From a checkpoint of a small transformer trained on Wikipedia.
Size: 13 layers, width 256, MLP 1024 GELU, vocabulary 2048.
Architecture: LayerNorm before each block, rotary positions, no biases in attention or MLP, tied embeddings.
Training: a variant of Adam for these matrices, 615M tokens.
Each number is 128 + 24 x the weight over the matrix's rms, rounded and kept within 0 to 255. Layers, rows and columns count from 0.

# layer 3 MLP down (transposed), 1024x256, rms 0.0669, rows 589-615, columns 128-255
[[ 61 129 117 106 104 132 112 142 121 114 114 153 176 117 117 130 127 102 116  87 150 132  83 149 145 115 139 151 161 161 102 146 156 177 105 119 123 129 131 151 177 125  87 103  64 131 108  80 150 118 143 133 117 117 166 106 106 128 135 107 138 162 172 142 113 108 144 161 131 124 125 161 124 124 116 141 143 147 112  83 135 149 116 155 101 122  73 147 148 123 161  86 107 107 120 156 130 167 178 121 158 105 167 210 118 117 101  84 140 131 118 111 124 123 135 148 160 129 147 121 106 153 203 166 166 148 157  92]
 [148 190 126  85 129  89 162 117  91 164 126 178 146 100 173  92 126 132 148  88 127  87  86 126 160 110 105 137  72 150 110 124 178 170  89 144 140 124 142  69 105 163 151 105 112 153 150 114  98 102  93 119 144 139 129 173 137 152 129 104 142 140 132 173  90 123 116 111 180 171  70 105 137 120  90 129 127 128 119 157  99 128 104 116 178 138 113 123 137  92 117 178 109 141 123 136 103 115 137 126 122 136 121 137 153 145  86 140 104 180 104 145 112 147 150 112 164 116 160 130 128 155 134 130 134 102 160 123]
 [154 140 107 145 121 148 140 101 125 149 140 142 136 101 123 102 143 113 122 115 106 112 130 145 154 124 135 121 142 135 117 107 121 108 162 147  83 154 111 159  88  83 148  96 149 138 131 115 110 136 131 124 174 115 132 114 132 129 151 134 107 125  76 143 131 115 137 119 123  97 113 150 131 128 160 139 159 125 121 183 136  98 158 122 135 148 143 169 127 100 137 148 111 128 123 118 115 127 148 145  98 148 136 104 184  95 113  83 136 112 127 147 108 166 151 108  73 149 124 117 193 160 101 119  89 127 114 123]
 [155 179 150 109 137 169  85  99 146 104 113 129 146 116 117 123 103 124 101 160 128 132 132 120 185 171 116 109 109 110 139 134 153  91 116 156 143 188 123 133 134 159  98 137 173 137 158 164 126 140 135 144  60  75 118  73 125 106 113 150 179 112 104 141 155 129 122  95 147 150 137 146  90 160 143 106 187 141  65 107 147 118 108 153 129 136 101 174 162 130 117 161 115 138 147  73  76 124 111 150  99 128 149 122 108  92 146 106 137 144 123 116 124 148 110 107 126  98 114 142 109 126 156 114  84 129 150  83]
 [173 103 155 108 123 147 104 175 124 109  66 173 139 129 154 120 106  92 114 105 152 100 136 137  74 127  84 170 141 106 144 120 109 135 156 126 178 114 121 161 133 146 100 127 122 139 129 103 109 146 129 160 166 104 135 162  50 143 133 147 110 109 126 105  99 111 185 139 142 125 158 141 135 114 145 110 143  83 142 132 111 140  80 141  79 147 185 119 162 136 175 112 126 170 175  88 155 133 166  85 121 127 132 162 135 108 128 125 144 135 157 156 140 183 127 138 145 126 127 126 149 132 103 158  95 151 127 111]
 [100  86  62 150 145 128 132 107 100 134  90  84 131 165 118  90 149 117 160 153 121  96 102  91 119 138 131 108  78 136 105 123 136 142 169 101 165  85 102 148 131 120 116 136  88  76 121 115  92 107  99 116 140  75  90  85 135 103 132 118 150 126 140 123 129 138 122 166 165 108 126 142 135 126 130 141 128 158 141 117 156 142 205 110  99 129  98 119 150 108 184 114 129 139 138  96  96 117  83 105 133 131 115 123 120  89 129 111 149 117 173 109 131 123 115 159  93 108 122 160 152 118 160 144  64 148 137  99]
 [110 136 125  98 150  93 113 124 130 132 118 118 114 129 111 112 114 164 133 114 133  85 124 129 103 161 130 112 105 124 147 121  93 187 127 107 159 150 156 100 144 101 111 143 106 123 121 137 127 127 153 134 139 123 108 121 123 110 126 128 107 151 140 124 123 140 115  91 142 170 108 102 125 109 152 144 128 149 107 155 106 127 139 118 131  91  90 124 123 105 118 102 112 140 112 142 101  97 119 138 134 118 127 109 136 161 150 151 168 141 140 125 136 120  90 117 145 128 112 117 141 160 120 163 160 114 157 136]
 [127 142 180 159 149 105 140 126 146 162 166 104  46 138 116 129 163 158 120 144  80 124 169  79 105 127 107 102 105  82 134 150 105 161 141 121 156 102 136 138 138 133  84 126 110 104 133  89 141 142 190 138 160 112 143 150 124 138  94 109 128 179 177 100 161 148 152 152 139 174 140  97 110 101  99  83  83 139 113 105 145 163 167 127  96 126 128 105 102 124 119 132 128 142 120  99 148 118 110 103 185 113 159 134 113 106  95  93 130  77 109  82 154 172 146 114 129 174  85 125 127 133 140 121 148 129 200 116]
 [151 128 119 151  82 158 162 113 115 114 128 142 152 135 129 163 129 121 126 101 174 197 133 114 119 123 157 127 127  89  92 124 136 117 136 118 109 114 150 131 145 135 162 139 130 131 125 135 132  89 172 146 104 121 116 127 180 134 115 118 105 120 135  78 140 131 137 132 158 139 102  76 127 126 109 149 134 122 129 111 128 145 156 103 144  93 136 139 137 138 150 128 119 105  93 112 141 119 100 132 122 133 121 123 121 165 150 114 161 136 146 140 136  88 126 131 132 134 124 108 124 161 147 115 121 144  83 120]
 [146  73 171 114 109 118 124 143 101 158 155 151 153 140 124 136 120 116 117 113  75 121 118 147 113 126  86 114 117 137 138 103  95 168 150 153 134 158  95 105 161 139 148 164 120 133 109 112 121 149 131 143 134 124  81 122 142 141 114 122 113 128 151 156 160 179 163 152 122 114 131 169 117 124 120 145 139 127 103 133  88  97 130 135 116  99 113  94 105 132 124 107 168 163  90 162 118 126 129 144  95 103 110 147  97  99  31 136 122  98 113 131 104 127 141  85 148 122 140 161 118 153 128 117 102 109 105 111]
 [ 89 119 117 149 160 116 173 143 108 140 160 148 158 103 139 113 112 123 106 143 134 157 148 117 127 135 140  95 134 152 104 130 157 140 167 136 113  94 162 162 107 145 126 105  83  91 140  79 125 114 129 164 122 127  87 123 147 145 159 153 141 116 127 138 107 119 101 126 148 134 101 115 111 100 143 156 151 134 128 155  90 131 133 172 136 110 140 101 120 170 132 108  96 109 112  82 141 149  96 154 153  88  92 136 178 105 178 106 149 112 132 125 127 136 133 155 111 104 132 112 137 101 108 193 103 125 133 126]
 [156 170 114 113  89 102 124 146 147 196 121 168 148  85 108 135 101  92  61 131 116 114  75 148 131 123 107 102 123 118 118  95 103 113 115 142 130 109 123 122 135 181  91 107 163  62 167 123 103  95 141 134 158 106 165 145 120 128 104 139 151 155 119  98 137 155 138 109 119 114  97 143 138 137 125 138 117 191 134 100 146  93 118 164 113 139 117 136  56 128 144 141 122 138 170 151 161 116 168 122 140 141 146  89 128 166 139 128 152 130 122 111 131 127 124 153 152 118 138 122  97 144  65 139 138 135 127 132]
 [156 167 108 147 146 114 122 130 160  81 155 113 106 107  84 132 150 133 158 116 173  77 136 169 140  68 129 130 137 160 126  95  98  63 182 123 186 155 108 131  82 116 136  90 127 129 167 161 124 125  72 144 136 152 143 108 119  99 152 129 142 136 107 105 129 174 100 142 117 140 160  91  96 116 126 133 126 134 161  94 145  99 121 140 154 128 186 159 140 145 180 101 115 146  98 127 134 129 119 137 161 149 135 145 101 141 104 102  64 153 132 149 158 125 115 167 139 124  91 159 128 158 182 114 112  78 114 115]
 [135  96 131 144 154 124 117  91 161 129 108  92  93 139  84  90 149 153 142 169  60 103  88 104 108 130 109 153 137 128 164 128 146 133 145 118 165 157 130 125 127 101 127 145  61 143 158 141 170  77 132  99 133 142 114 135 112  85 136 127 152 139 112 108 146 153 138 132 118 140 153 138 134 114 153 131 103 129 128 134 136 150  95 157 106 122 151 142 140 180 122 115 118 129  92 124 172  98 107 147 127 123 172 154 120 180 159 110  92 111 130 156 143 127 139 120 153  92 137 124 127 142 113 144 117 160 129 149]
 [127 114 114 125 170 128 127 114 125 146 175 129 141 105 115 126 144 118 125  79  80  92 159 128 151  92 104 115 113 154 178 193  78 140 148  87 156 142 111 138 119  98 101 148  78 176  94 114 103 118 169 137 103  94 151 176 183 108 113  84 109 169 156 118 130 135 158 145  89 126 114 144 143 144 165 156 112 145 144 145 132 144 155 136 107 138 135 147  88  94 125 100 119 124 148 160 136 130  81 154 117 144 116 128  98 170 100 130 126 145 143 147 136 145 112 131 131 102 123 141 123 117 112 138 142  98 134 113]
 [102 108 123  94 106 126 141 130 159 161 127  79 137 159 179 123 140 140 172 110 139 104 125 113 125 160 148 137 147 171 141 188 143 177 122  81  98 124 113 140 117 104 130 128 122  88  93 112 133 149 151 146 113 102 105 126 122 118 113 159 150 161 110 151 126 123 121  91 128 124 105 148 170 128 124 135 130  96 143 100 185 128 136 131 125 115 126 142 141 127  82 152 124 130 134 136 140 134 126 157 115  93 125 119 134 176 146 132 112 134 123  92 123 120  84 122 135 119 157 164  99  97 128 121 148  87  88 109]
 [101  92 139 138 105 111 101 141 100 134 121 121 133 116 112 131 155 162 103 155 129 140  96 137  97 121 138 151 116 105 133 140  93 147 149 167 125  94 147 103 115 103 128 118 194  80 115  93 120 142 145 142 146 138 128 110 140 118 104 131 152 109  89 135 123 125 105 132 153 124 118 144 156 131 119 116 118 128 104  71 125 154 122 150 122 123 100 121 194 127 143  81 127 104 152 117 116 122  96 105 107  97 152 105 144 132 104 140 175 142 105 136 111 118 135 169 168  98 170 161 155 129 152 117 111 127 151 115]
 [137 125 163 120 130 137 151 116 127 141  92 112 102 174 158 101 176 132 153 121 143 174 152  98 183 110 148 109  98 171 127 110 134  96 137 129 103 148  87 130  89 131 132 153 121 148 149 109 118 178 136 108 126 125 128 119 117 147 140 125 106 162 112 131 140 149 136 169 111  91 178 144 135 116  78 120 132 121 121 117 143 133  95 115 141 105 125 133 102 127 159 128  97  96  87  74  91 146 119 139 175 124 146 142 113 149 180 123 108  67 147 110 151 116 144 118 158  97 164 175 104 172 154 169 164 131  61 139]
 [111 129 111 141  97 139 140 108 128 148 131  95 138 137 170  92 178 129 107 130  93 109 129 151 121 130 165 130 159  98 119 124 136 152 129 134 126 130 126 139 126  84 112 106  72 124 161 116 148 156 119 117 108 112 128 129 124 127 151 127 114 100 188 142 160 104 128 143 131 106 125 145 143 110 133 113 112 137 145 103 153 138 142 124 113 146 115 127 152 140 137 147 120 135 137 128 109 148 153 138  99  96 109 110 134 125 122 134 150 127 154 122 146  96 141 162 151 132 136 109 125  99 165 124 111 129 160 109]
 [190 146 139 102 105 111 154 155 141 100 105 154  99 106 146 136 161 135 138  87 158 102 138 152 122 131 121 124 165 109 143 141 137 133 150  91 128 106 122 115 133 106 130 119 144 139 114 120 115 111 149 168 112 130 136 148 136 135 111 132 127 129  92 157 136 141 103 130  95  93 104 149 148 125 152 114 137 131 144 151 100 150 151 142 123 149 156 132 135 113 110 131 101  93 152 124 115 106 136 131 130 127 129 125 130 144 150 126 127 118 111  96 138 116 103 112 112 107 131 117 108 116 150 116 159 147 133 128]
 [109 150 145 123 160 118  96  94 120 157 169 116  99 145 126 136 135 117 125 131  97  99 105 121 105  98 136  82  89 146 116 107 126 149  98  97 133 109 150 147 118 166  89 111  50 145 106 119 146 132 151 190  97 130 137 136 165 105 116 150 108 107 153 120 139 136 134 124 142  96 121  98 120 145 156 130 129 131 155 113  94 126  83 181 150 113 169 114 119 121 117 125  94 152 142 110 102 159  64 130 103 132 124 125 144 122  93 120  95 135 136 144 129 127 156 133  81 125 146 108 104  49 137 140 181 164 150 151]
 [160 117  90 109 133  97 124  93 106 143 113 154  98 119 148 138  99 101 139 126 155 113 109 146 150 132 124 104 128 127 179 110 116 174 110 143 134 116 161 128 145 152  62 130 128 178 108 114 146 121 119 124 134 138 149 110 161 126 151 118 124  99 129 116 102 174 128  97 153 125 130  96 161 162 147 109 177 174  69 155 117 113  88 131 157 150  92 126 103 144  85 139 110 158 137 179 140 136 111 154 118 159 128 120 154 139 130 165 125 123  83 116 150 201 131 154 136 108 104 141  90 127 133 111 115  93 134 158]
 [133 104  97 153 149 143  92 111 132 105 128 124 117 146 122 106 146 106 158 124  96 129 114 109 105 126 148 104 140  95 124 123 115 105 144 133 145 123 130 117 118 126 152  87  84 127 144 119 154 111 163 126 134 125 132  99  96 136 109 134 136 113 133 124 110 170 136 119 146 143 136 125 125 133 102 150 161 117 159 138 147 126 101 146  87 107 147 157 110 132  87 141 123 148 114 134 156 150 122 140 174 153 117 146 118 153 101 132 140 164 130 122 135 140 145 121 168 149 118 126 118 154 139 130 148 164 112 131]
 [159 134 150 121 135 141 142 153 129  78 107 159 127 110 144  79  98  99 135 116 172 114 110 125  97 150 100 103 153 121 106 157 113 134 125 161  87 151  99 114  81 133 152  96 116 130 127 177 163 112 111 119 115 141 123  96 143  99 126 111 151 129 125 143 126 101  55 140 131 103 181 135 105 114 138  96 139 142 131 143 107 167 137 165 116 135 166  95 120 128  95 152  94 105 107 161 128  86 140 140 111 118 134 129 101 154 118 111 115 147 131 106 153 163 133 114 134 174 135 116 143 133  85 124 142 136 103 138]
 [170 124  89 152 143 157  88 176 135 122  76 108 128 136 156 100 171 132 161 191 106 111 117 122  94  93 164  76  56 135 163 126  93 129 130 134 157 111  94 160 135 138  93 153 121 121 145 117  93 169 157 111 146 122 152 114 126  91 104  62 105 116 113 149 114 123 141  94 123 177 121 107  67 128 115 150 141 134  91 106  25 119 118 127 149 160 146 170 149 157 126 149 131 129 137  98 123  81 150 134 127 136 147 149  79 122 164 117  93 113 141 133 149 123 136 185 173 140 103 134  82 160 138 125 153 124 150 185]
 [120 180 126 122 164 105 129 151  97 132  88 106 105 141  93 104  93 138  94 116 167 131 117 139 116 112 128 142 140 146 116 145 128 105 139 101 103 160 127 142 124 131 121 124 152 157 126  97  93 163 125 105 156 155 161 105 100 158 153 130 119  97 175 142 108 105 100 167 127 148 132  99 131 113 141 129 154  84  89 108 158 131 124 141 172 145 130 115 143 176 142  94  98  95 102 132 116 133 144 151 106 144 177 171 122 121 101 135 185 118 168 177 126 142 138 143 148 184 139 128 120 127  98 110 165 108 118 135]
 [125 135 115  81  79 136 145 146 143 129 140 121 167 153 113 128 134 120 123 118  79 151 126 111 115 184 132 130 137 113 143  91 170 110  38 123  92 155 127 149 151 137 116  92 126 133 143 128 143 122 139 126 160 114 114 133 114  94 106 127  94 121 132 107 142 167 148  93 100 105  60  93 160 199  98 137 160 116 105 112 134 131 120 102 160 129  96 163 173 123 103 124 126 154  78 134 115 157 167 141 173 138 151  70 101 144 120 144 123 123 157 141 133 124 131 149 142  44 128 139  78 122 152 159 132  66 129 121]]
# layer 3 MLP up, 1024x256, rms 0.0806, rows 590-616, columns 128-255
[[139 101 124 133 155 129 120 146 121 128 140 132  84 159 109 128  89 104 122 109 138  53 129 125 165 124  80 119 126 135 166 117 133 132 104 117 126 141 106 119 104  90  99 108  94 155 135 110 139 140 142 106 124 127 104 143 124  73 165 129  66 155 168 115 133 123 107 123 147 157 118 135 117 101 149 128 106 146 120 121 101 159  99 146 129 140 123 109 155 122 144 154 158 177 164 163 143 114 115 137 103 100 126 116  80 102 167 149 143 137 155 119 141 100 148  97 121 108 102 156 147 139 149 137 151 109 151 132]
 [118 157 130 125  83 108 148 148 118 147 145 128 113 170 179 161  97 153 142 132 124 108 106 138 101 132 154 175 131 124 129 156 121 149 127 104 131 102 140 120 110 153  84 111 130 144 140 125 148 143 112 139  92 126 136 132 148 114 123 111 139 123 151 110 105 122  95 153  87 168 148 134 131  76  65 141 116 132 131 104 116  93 151 145  98 169 124 110 103  82  90 110 125 168 157 198 121 157 124 102 143 176 121 157 140 158 156 143 102 127  93 141 110 131 101 142 120 145  99 117 119 105 101 125 142 141 153 156]
 [161 121 164 143  85 104 124 139 124 124  98  76  90 111 140  96 124 135 107 133 134 111  86 141 149 166 120 146  99 152 139 172 153 126 139 134 154 119 126 128 137 145 116  83 126 133 179 168 112 146  98  81 140 161 139 119 100 136 115 142 140  91 135  80 130 148  83 100 135 164 101 145 113 108 100  96 115  87 145 110 105 150 142 118 118 162 109  91 179 144  90  90 152 129  85 127 157 145 117 126 167 155 105 118  72 153 123 118  91 139 121 171 127 101  54 145 133 119 115 135 128  90 143 167 129 159 128 108]
 [113 121 105 118 149 125 130 141 155 139 115 131 142 141 148 115  91 121 126 135  80  84 106 130 121  87  87 123 144 129 118 134 119  86 158 132 135 121  99  63 115 149 163 185 163 123  73 124 142 163 149  73 122 115 171 122 101 109 135 135  98  96 121 146 102 115 118 104 186 184 144 124 181 109 149 172 125 144 167  99 115 120 160 136  88 102 100 145 138 139 121 104 159 106 123 139 159 106 150 151 142 123  95  84 153  79 134 142 110 124 135 103  95 154 110 118 158 121 138 111 160 188 143 150 137 128 127 133]
 [110 139 124 134 162 104 157  95 114 141 110  99 138 137 159  99 118 115 149  98 119  87 136 126 137 173  94 141 110 115 116 145 127 174 133  81 103 130 158 151 133 142 115 147 112 114 101  99 134 172 105 141 169 133 102 135 173 131 143 137 186  94 157  95  96 102 126 109 140 133 134 116 103 162 153 103 103 133 149 110 100 120 163 144  94 150  98 116  72 124 119 104 155 115  65 132 126 129 146 161 131 104 138 142 137 103 142 157 113 150 140 137 127 109 154 121  96  83 127 145 149  82 104 113 108  99 152 133]
 [121 102 140 108 123 146 136 126 115 148 169 151 116  67 107 113 169 116 135 142 161 152 104 127 156  96  93 136 137 112 153 157 149 117 129 124 110 143 104 129 140 163  84 130 115 159 118 142 120 124 151 135 113 159 165 101 151 140 123 127 124 131 129 108 159 104 133 130 110 116 129 122 139 173 103 103  94  96 152 120 131 136  86 108 115 124 159 141 178 126 125 122 150  91 151 117 144 127 118 141 128  90 119  94 136 153 150 139  71  94 107 178 124 120 175 148 124 121 145 119 137 123 135  91  97 152 122 122]
 [ 91 139 146 142 130 143 109 111  92 116 100 147 162  96 164 135 175  97 128  96 106  91  95 128 156 162 123 152 135 109 128 149 142 149 172 120 100 144 132 100 143 121 144 143 104 107 117 148 173 176 141 131 160 143 134  67 114 108 129  86 176 184 147 170 131 167 132 107 155 127 140  69 145 101 124  93 103 123 161  59 121 113 142 143 127 122 127  93  95  96 137 100 142 119 102 112 155 124 144 123 150  98 125 136 130 105 132 160  87 136 126 141 161 106 145 105 112 126 111 110 168 127 103 135 145 110 126 123]
 [138 188 114 125 130 104 131 161 109 103 172 152 100 120 136 115 129 144 124 114 110 111 142 122 115 155 148 119 132 132 168 156 179 116 136 108 133 119 161 101 114  93  82 133 108 121 153 124 173 153  95 102 176 125 155 144 108 137 125 127 156 148 152 133 125 123 114 131 120 150 104 169 124 165 161 138 111 128 109 135 110 115 157 149 132 115 177  94 111 138 132 111 169 136 123  86 154 168 145 115 107  92  74 128 132  94 154  98  89 136 128 120 138 120 147 162 150 145 125 112 130 160 141 120 147 135  68 174]
 [114  77 113  91 105 116 137 104 127 168  99 158 116 138 100 155 101 105 107 116 108 163 115 110 180 103 142 153 137 126 149 132  86 147 145  87 114 139 142 134 100 131 114 107  87 117 131 124  96 143 109 119 101  98 113 108 156 139 118 162 142 110 155  96 146 136 126 130 126 141 124 106 133 132 146 113 127  52 165 157 117 101 144 106  94  95 166 108 109 179 105 139 151 151 129 112 149 141  90 149 147 111 149 131 142 105 132 132  99 136 135 175 103 120 155 109 153 170  90  46 144  98 104  95 114 143 110 174]
 [ 82  97 119 134 185 110 108 142  87 118 123 143 117 105  89 132 139  96 119 128  91  74  91 150 135 170 159 106 117 153 146 154 163 180 115 139 148  99 119 121 147 170 145 109 114 165 138 106  71 145 152  91 110 121 134 127 138 107 155 157 113 154 143 143 127 123  60 137 121 179 151 122 125 105 151 164 106 175 152 149 148  93 169 123 119 136  94 126 164 126 134  99 167 137 139  94 134 175  95 101 149 100 120 151 167 117 121 143 124 106 124 143 175 104 121 162 130 104  96 128 141  76 119  96  74 161 109 147]
 [113 132 188 124 100  85 107 130 124 122 159 110 116 121 116 115 138 114  91 174 116 122 138 138 127 173 122 158 145 122 100 151 159 112 115 114 123 113 123 156 107 139 118  99 142 118 156 132  90 122 155 126 193 162 146 101 187  85 124 112 174 152 149 160 151 110  98 110 144 125 115 101 151 146 134 108 128 111 139 133 105 179 132 134 118 126 143 110 119 120  75  96 133 116 179 147 118 121 126 170 114 145 172 169 122 136 152 124 100 129 125  88  69 124 168 109 144 106  86 110 136 106 106 153 119 124 134 145]
 [105 106 152 158 184 130  96 138 134 113 136 104 104 101 182 109 103 137  90 129 131  91 129 121 123  80 115 121 112 109 142 156 161 161 126 120  98  92 120  77 121 133 126 112 106 125 129 140 113 121 114 112 115 145 145 159 177 113 102 147  96 147 130 138 117 127 138 137 146 171  95 137 149 137 153 137 124 150 122 159  95 156 142 113 109 118 128 163 102 171 151  89 162  69 174 176 143 129 155 135 100 112  92 155 167 147 117 121 116 146 121 129 112 116 124 106 168 163 151 111 153 133 166 158 105 125 143 153]
 [139 127 162 116 166 163 156 146 130 164 160 133 135 173  88 131 107 130 119 133 115 117 109  98 118 132 146 114 156 161 135 123 155 115 112 114 102 124 140 104 114 114 108 107 137 115 113 120 157 103 148 111 138 134 110 118 123  87 181  89 119 120 149 132 130 110  97 127 111 141 147 104 127 116 110  97 119 153 102 143  57 164 136 179  74 113 162  97 147 106 123 123 158 137  99 178 128 124 127 133  98 120 125 134 138 109 167 140 107  99 108 114 129 110 162 100 106 102 112 136 123 124 122 129 111  88  92 139]
 [ 93 134 167 103 148 104 152 162 139 104 158 128 107 120 109 119  91 130  80 100  97 154 109 165  95  98 123 114 142 126 113 131 118 156 115 138 164 129 149  97 145 141 127 129 115 149 114 135 109 115 120 115 154 174 155 147 114  46 157 136 118 159 146 147 107 110 118 153 102 136 157 155 125 144 194 129 117 159 156 101 110 126 129 178 104 119 156 157 167 110 165 115 120 177  91 151 160 141 115 150  76 131  82 162 123 157 141  99 124 144  82 136 133 137  86 142  98 134 103 151 141  90 111 140  99 106  79 155]
 [139 119 137  77  99 128 132 128 132  76 112 124  89 149 143 126 100  96 168 162 129  67  83 105 138 167 108  72  96 187 139 134 105 119 139  99 146 119 137 113 110 167  99 105 120 115 151 157 144 143 133 116 100 139 170 143 181  81 132 136 141 108 149 150 124  98 124 112 154 155 150 131 162  95 138 182 117 120  95 116 101 132 116 151 116  64 105 156 107 123 109 105 122 133 171 143  71 116 129 138 154 110 139  87 167 142 146 136 113 122 140 120 115 125  99  99 148 115 114 120 145  99 178 120 132  94 142 119]
 [188  88 162 141  98 119 131 105 144 128 129 130 110 115 166  85 104 113 111  97 113 144 126 158 183 156 124 158 124 145 122 135 145 108 136 127 120 102  87 128  88 131 162 105 131 120 101 162 129 134 122 111 118 117  80 158 172 111 150 143 116 143 114  99 101 107 101  98  92 125 142 155 131 113 155 139 120 104 165 144  96 110 125 127 121 174 130 109  70 150 105 167 167 124 120 134 146 131 143 144 154 124 112 115 124  81 139 148 100 108 148 131 115 121 124  85 112 163 137 119 130 139 132 107 136 137 113 142]
 [125 135  85  88 123 137 154 113 111 129  56 142 126 120 158 148 114  89  94 107 133  82 153 141 110  96 107 128 130 104 130 135 150 137 145  86 156 178 128 167 105 148 112 101 110 100 125 111  91 170 107 120 177 154 131 106 179  66 157 139 117 154 167 141 102 125 128 111 137 114 166 104 135 190 140  97 129 105 172 104 124 143 153 106 132 151 139 120 130 130  98 154 144 155 104 116 119 138 122 121 108 112 138 110 132 104 142 132  70 134 140  84  87 161 124 114  76 103 132 112 139 110 128 113 133  95 191 134]
 [ 73 175 112 114 150  95 119 112 139 119 131 122 114 109  97 106 105 122 129 133 122 145 129  93 133 101 123 121 142 137 160 159 147 107 134 120 138 135 119 126 110 160 101 118 163 149 180 164 152 106 143 110 140 155 127 115 150 124 134 169 146 209 110 147 116 117 125 126 125 139 134 136 149 163 139 140 119 122  87 152 120 119  90 116 129 114 157 108  82 149 165 125 113 145  99 119 156 120 129 168 108 131 152 154  94 115 150 112 122 124 110 127 115 111  97 125 115 157 133 159 125 134 123 138 105 121  99 111]
 [148  96 108 123 105 146  88 129  93 151 133 107 170 152 122 121  72 123 116 115 106  95 123 165 139 132 131 137 125 169 125 131 124 129 116  97 106 131 116 160 144  98 112 128 144 141  88 158 136 135  96 121 143 126  90 133 165 133 142 153 119 119 150 149 125 123 117 111 138 150 114 135 150 128 135 171 108 165 124 126 130 100 148  98 165  93 145 147 111 147 145 102 150 158 104 134 137 139 163 150 136  91  91 131 116 143 132 108 133 166 137 129 113 126 155  98 147 159 180 133 119 130 115 114 141  96 123 102]
 [ 98 147  96  90 131 101 157 158 103 138 140 117 115 106  94 148 136 112 127 119 114  76 119  61 103 151  93 137 112 159 148 172 117 146  86  99 182 156 109 159 118 135 148 129  91 138 115 173 137 161 126 113 128 152  99  83 127  83 169 146 109 138 151 121 128 131 121 128 170 149 106 135 140  98 185 135  93 143  94 158 113 118 134 135 101  79 118  97  75 110 125 149 164 156 116 155 105 119 104 143 160 110 156 131 158 136 151 134 127 141 138 139 138 121 141 124 165 107 141 108 140 129 126 117 125  87 151 173]
 [134 160 113 126 175 107 154  89 135 113 121 164  68 165 124 159  92 117  96  86  94 154 124 128 124  96  78 158 120 158 140 127 172 112 129 106 130  91 130 112 139  93 124 133 102 106 155 146 115 135 121 131  67 149 131 145 128 117 137 124  81 148 169 116 112 113  97 100  91 148 108 132 205 143 101 123 143 106 160 132 108  97 158 118 130 154 141 106 161 166  83  81 126 154 126  80 162 140  93 143 134 125  97 156 143  70 148 113 101 104 125 136 126 106 138 127  89 165 154 111 157 106 119 144 143 158 124 110]
 [135 150 142 152 142 155 147 124 106 147 116 127  97 107 129 113 131 141 166 160 100  86 111 126 118 168 113  89 121 124 162 137 177 122 125 109 116 124 145 108 107 115 144 144  96 142 137 116  91 127 142  83 166 112 115 153 158 136 145 157 101 109 118 127 107 132 125 146 137 164  93  86 135 159 120 147 138 163  94 114 104 119 135 143 148 125 161 112 117 138 162 109 125 134 126 136 161 112  75 154 134 114 115 116 136 149 167 112 114 109 147  93 104 140 116 106 124 105 150 118 151  64 195  83 151 147 131 133]
 [104  96 121 127 117  88 116 163 110 114 118 166 126 164 103 160 138 140  99 119  85 107 141 113 140 110 104 148 156 173 148 141 150 141 164  95 128 199 129 111 127 107 104 121 106 130 134 127 125 112 144 121 154 133 119 109 121  92 127 148  87 177 158 139  73 118 102  74 124 128 120 130 127 160 172 136 117 139 174 107 177 125 113 165 112 151 127 135 131 137  92  97 125 114  95 135 100 143 153 109 108 139 113 131 145 137 137 110 115 128 105 160 138 119  66 152 133 120 143 143 142 155 119 113 151 129 137 147]
 [162 140 126 134 120 126 124  99 111 154  56 134 139 119 107 106 115 107 125 123 121 124  98 166 116 118 167 152 108 112 120 167 135 138 131 134 126 124 130 106 107  85 127 148 121 154 137 138 117 175 102 102 139 157  81  87 111 115 120  87 109 125 137 114 150 156 102 134 144 102 112  93 144 124 154 122 100  95 102 116 164 167 131 143 116 140 118 167 157 140 113 138 104 165 104 143  87 110 182 129 124 106 138 106 115 111 149 105 102 124 128 146 143  84 183 132 113 101 163 150 159  98 133 108 158 186 126 146]
 [101 133 145 140 150  64 147 121 116 122 143 157  98 160 152  94  74 166 114 145  93 123 111 192 116 157 170 110 119 140 176 140 121 112 100  95 160 141 154 125 115 141 146 127 117 143 111 151 217 141  89 139 116 147 134 111 166  97 125 158 136 169 148 124  97 146 116  98  83 131 131 112 104 153 159 124  93 128 138 119  84 124 142 132  89  94 137 119 121 149  93 138 145 175 110 115 100 111 141  87 154 121 135 114 171 128 136 145 117 106 117 153 143 116 104 139 113 143 149 120 134 125 121  89 138 147  94 164]
 [ 93 153 152 145  99  88 122 106  97 146 167 128 132  87 113 131 129 101 114 115 126 125 153  78 108 125  72 137 103 143 167 134 142 118 137 119 137 119 132 107 104  95 145 158 118 154 109 131 157 106 163 120 152 163 114 150 152 160 133 123 124 113 138 144 121 160 149 121 147 156 110  96 119 100 132 155 114 186 139 120 112 150 103 105 113 104 103 101  97 154 130  98 135 153 143 152  96 158 137 127 138 151 111 129 131 125 163 125 122 104 149 153 118 119 124 153 123  96 135 167 150 130 144 142  85 169  49  87]
 [125 175 134 119 174 118 148 143 125 189 141 132 137 126 142 118 127 123 124 144 159 126 119 109 170 115 118 141 138 123 162 164 150 121 119 142 137 116 159 124 120 132  94 133 109 110 140 143 133 147 155 124 121 145 134 116 121 145 111 133  98 159 125 141 122 120 124 101 112 145 113 135 104 114  96 153 122  98 133 140 104 105 155  97 151 132 164  95 119 124 125 108 114 122 149 102 158 108 160 133 127 123 130 116 146 120 151 163 116 129 123 132  78 157 131  94 106 119 120 134 122 137 129 116 128 158 101 107]]